{"num_hidden_layers": 13, "num_key_value_heads": 2, "vocab_size": 5470, "norm_place": "pre", "norm_eps": 1e-06, "bias": "none", "extras": ["some layers without attention", "attention sinks", "value residuals"], "init_std_down": 0.0, "optimizer": "adamw", "beta1": 0.9, "max_grad_norm": 0.5, "warmup_steps": 586, "decay_shape": "linear", "final_lr_fraction": 0.0, "max_steps": 6891}
Each number is 500 + 50 x the weight over its row's rms, rounded and kept within 0 to 999. Layers, rows and columns count from 0. Numbers have three digits each. The size before them is the row's rms in percent of the matrix's.

# layer 5 attention query, 64x64, rms 0.164, rows 0-63, columns 0-63
126:515565477426464483504566531498398566488460528469549536547517587426447424614501433538536587467496465524510554581466458442501503525518424537509463507463484524510504413457619508504453586451519547
112:569422544462449505586473439501448523520468589495479535614607489466488463539506490536516507424449505484479558537435423491470568556419440451491433494442417520589509476548576476485503568449533489
084:512574482540524398395550512566457531486500405529498507423374540469469458548513484543462566591548530442485448483567513487401481487575512543476488501522573492501557491449518512579548511515454409
080:466578517491427425503601487410438555439446540499546472626489480502505557550548560479568482423502516556442492507501497580469533504487490426473525423476480497465544495585514455474462590518470610
081:577520480490475573491402443500495479429569556591492506495443479547521493431452582607579489465515449476514592426432511533496455441465506524560517535492512503583516608549430519416534527470479480
221:441482446527551436458536563477587459445558444532526452453435513555477555398551573456459487591534521469520427449548554536501419432565547513546545477557554417450514516453415542516529447494483478
097:567463526468463466458461438493447502620599592434552533488475543489416483554509435501547460417519513592532587499460421504517516471475567489556579479529495453558490400473560512467499471422510508
092:621521514479557486553494495473540458480500568484539471494552477548511535405399491495557460509514591492530486553565452489481502398554516473580470483414493513400460596620449495548565503528529514
090:555491451534487517510445515503592547488524437486543480548527463469498574469563571583483492455592478547470532530501490518510522479476432443543478484444519492568536574587466556409519346530393443
090:609574563541512455462560444459403506489522537509408443513415436494480510469444569550426461555512507455432476627465496544458460539513408581474464516477463472557575510514506529526556513465464488
096:523582382507383463449588563435421476488501522593465506528499554422491482530495470474536511529577427556630558547527503488498484589479461467480539559498468516505543442496550476476474496436491444
098:463538542442549488459506487461458622443515514504611414556484528464522468552465575518468551486431454497421478563467474421450513513539491563566541535541454525571450499435451624444507511448474559
095:494444460592526441536503572437521553564472561507418463533549510467523499458529436354516445580475529485572505519518489492595546459473486469459503545429508416524505509507518467523395500564611522
092:555456510515500494520442434458448486531436545632439501547545444574427519564510523409401426470504495483615452439526510481491503575509598498461542515549448444473546532548480545550477480423492521
092:483541553534450424447509467596493440560525618506541489366426433529455522472482510472498477525533572444552464448470473572462562527536537507560439482517478525539490542419436521458457598468523429
097:492500552433502415478501475483546418520479553451481536450411461584532510471497425496487570498567504517452565554573433531401488445493432519480420523528556487556573405516549505625473508461539539
092:550537499444534395491617452495442546440458488525549523481499556516488458562481430450537562505518443472530493569467450423439494468596526570499471453480532469503476423451564526557449555480469638
109:498595440476460429438609509515421520470437445516470523477448520512498398563506493508503544555538416523545495554558513433443517487560526571452543470514572460528534398434548464582466541490574545
084:524473525580527495457465511455525472539574535477560490401468452512473539458562503501464347511495519495545558429476491518542468491522588515593509536554489492407524616472457557465520494517411394
086:476501473546514454469555499543411442488463498507478525459485422519434389558503487514500542591582486455559515533623533425408528531517494566475502497474547446544609480459574462598478522554528458
076:516424536555502490544515486468569510485494508462444447568606520577467537496465519461584418438456488580516488458540459578520402467524573506447458372565516455463528459540497466532464504432551586
034:484495500520574408512588434426506517431470525517448503483533500552486629521553543439404479473466509488459419490418544528564529448505602474506476475485498509404479610544436475479442494446535545
092:390581448549549518511531579521472602467504489487494529501518448425440552547525501571409506546497484572532552547505461490419438453459386564520371483450533478545505434491532483496500552527462527
089:447455444550390453484518439533553550542415514542440451501414458500529465566496550538439395564561505541516489509571493540461457510449488471586499527577444540525591446525594459535530499495446557
089:542442491507447534447530496471601464553500442542517546471563464502443483540448463573489573481499568508486479442550474479575461533454539586448425552528512534584586472488430549507546449467384394
094:484439421529467459478454454538603475558483412517416448456517489515512533524474587513475494608411548548540523525557533540420545446388538504450527555552482499557557526527498535481565455448475412
094:512497449589449479533497532476533482567439537593526389542457505651517530486483532482535440494494394460521465518522545430530531558489447632525556518487410475499565537542459536506455514464471538
093:520521464615475499505465542510516522604508509461504539447483562520340467529506412600422538497533432560581505508492553465462472456497475566408558535493477573474531424452489513509495487435479551
094:543582490397396462507571570486522474582494487412444519407546511561530447559529502409592474501519477577559580466513502487426542485498427556422474540544512444516470476498495465447540524472544478
098:513475450453531421516491549490317504567479588579478412422510465494480561486538474506538562540537460512523523508487429564549561488530406587548468500501497451472566511457519560477548538507433507
085:605474411566553470519547534460514540504489440442484592553516485526532490547564376526575476421431525501432509527483448535454529470486485583527481446415547445491581444539544555518552549546471454
085:543581562404515439501460509459498475495435501438573515503548530478551510553418462491494481541518412473434494499513509549509365526558540572504472503502506557541589455402507462520560371475534557
100:510490502443466498508501495587436530593461524476465533479540424436502527560432436606490473484432523539455515536461492487517596513435490455423439520458506569544486568590512406479435575580578486
082:469455442509446511503488505460381577522431518543528557499493473449499461496518401633414535470558501518447583502513581578478495518474409584463489417471494520544509421565552514557502517531472459
095:530571442489542455427547553503524484460536462457497565479480523498452469519480516439484408532517500527598416464520473439471475459585630467582544536534536469400508458396502483490462408455501576
061:470541507475546500457562648515445566508511445569479519434381466477499511591488497487521477523449471562554454550582510447438452513480471553525454531488588439462535541444470400536449477501561559
119:481399555544519460496496499508446536543438499494478515557580445458476537525503516552460539403481561552438580545528443550420506543458444523396492467443485556633463563550466485517487578551565467
097:440565464519500418400557546505471521434502464523450444482376523555483479497475522446509477564564485483558413484545547452479500477538519556582529539579553402437581475422483517556501427457454500
087:482482467548454449485443494521606363525605495565443513531509573520487496446503535458554413487486498476568415415548494469511537467537526482538533541553533482409535471506441521466552400471412478
101:488590508448516516464477447586492553477426528452505511497473495504393508444471519557526523543577445484438447507487536521493449472477429498411531550455489521524683502476547566522533512598513410
095:495588526559477467494480396541514424504540546548398407468512539527422444461476545574538433480486465463543466532418496497507487453458437481507561531521471537503515498507542603516674500523490481
107:536514484471613537559509570506527510477529403572598548458578438442446434597459411412523561503482474493577484578460450492491415454526532493545508463476505490520547505449593465500496521439483490
088:490540457470577521507500601475523515520432518407522487426521576552517504558452469519590504527446440389464427473519479434605490522498495527506501532448480463592411505514560519415466485603542461
101:436439564583491512505514506578439599393495489587580512441475475483405502521542519418573514499474504498435494494542530526502493499448574477482464493507510453542495517528511363426498546459620480
098:513549495449399500488615403529459572457479523478601555415494526566468457517524504552489518477504496572541501627492466504466523482558409542490386504481495483500512425512482425520512562487438566
102:520491566482438558439502420489530532517524432650508436447521443519505495471521577436505522543505531499524486460552573507469469536447458527483542463532414476560580477486520427508650547414529533
103:443617523495473479481459600482551564504490388550555539467516505522502533555468419599502485534492524566431489554562477531477482484568409608513429508394478470457556497477528506463488520444434513
111:454415528542548501567486567523518549429463460533510565524554446504456552424517555612508398519514539544454427442488508553474520518545554460553432502464496548428507541548439484435597428559436475
125:464473525474494547551518563567487631534499499483458559460551455400429532512509493554435515469414575511436562543475491588466419517453469472427447441382472563573506501488506476493546553523497550
098:487564433503520455416561540472497493417518492489520491477403583542456397476504529470522496554575466504613424510517531500498450482534515574576502502555560429429593444409491516579493455472453517
073:500498582510487577583434459456559542522524497503591537558600472491478576436531453457450531451478496461471585503425445546527520432491559434481533521427461547482425519548544611432488483546439460
104:491614464500489463467562531531500478442519480532448490478380531526479390532472456475521447554540493447543424513546516400501490461608565544539546520550600447434535452418461466548446475458493536
068:548583451442504432438586531579446552493488448433437539502458513493485417576419417462550542505510447540534494530524482434430561530508487593533451537467514451503555482419558461485497486426429567
171:472545433529529417457516507465587465451531488503505465480449563552492482457544555419492495572551473481556407434527571481524450420554597513595545497569562438423531471456442540506535426483430475
103:517375528501451530450499489522554559463470478436419555537504561520496532455459519520549554432526513533450483520581475528554549500496390450542602574456515469517516509531525572388485447405456576
083:460538492490521539524433498480577423569526428620442437528410474456534481411510477372474544565475529480463478504529547522504466462492506401462597516441498546502540534480412502478562472506439562
095:502569564463510475540525534557498592477512439482587429486467487481543568537484526528355558484561468492431522515478495468415468545528446472485465574570520487500416572511511459542359428515486480
107:448569437485459419519525466467437524507472544429482560534499500456451462573530440421542635531547415541500532511513530498490554495551542574485448507428563565498439512490489515465402543465426396
089:472502503534573478551479519460535507459529474575563456472512449521512622415566639450481494513481493441485406419506517483533429439468546455541529502500446483488419570473420523487564415541556540
105:501547456586501498494491623452383466456522491510547474522542541530557467538571526459534465504382420456508475550509564509560501506488473522484514484473486480516436565450525623409508554433598465
108:536505460544487471548509545535549565511492520511474421478497454454602561472445616589547520422466483530459484449642510466431467512481528466448523525526467478538567497508456587505427533499570389
103:556465478569442481449519494552515557476551490432387507450449567476443491564464454446518489528519523554442517508574533497415604521514503527438408509485521475570480466592601456515452449451402482
107:508377558551416535594428454515485461532499511493540530570496504600501452473513553571536473525445479381584498500500495544481497458406591480491536516549547456510601471450479455445463522535517558
106:493375487497551484547495441518462438499533514382444474507432553511523512485491613405414542440406538420508461459564556464542449538475523468457496515491522524503486594550542469532502477537435419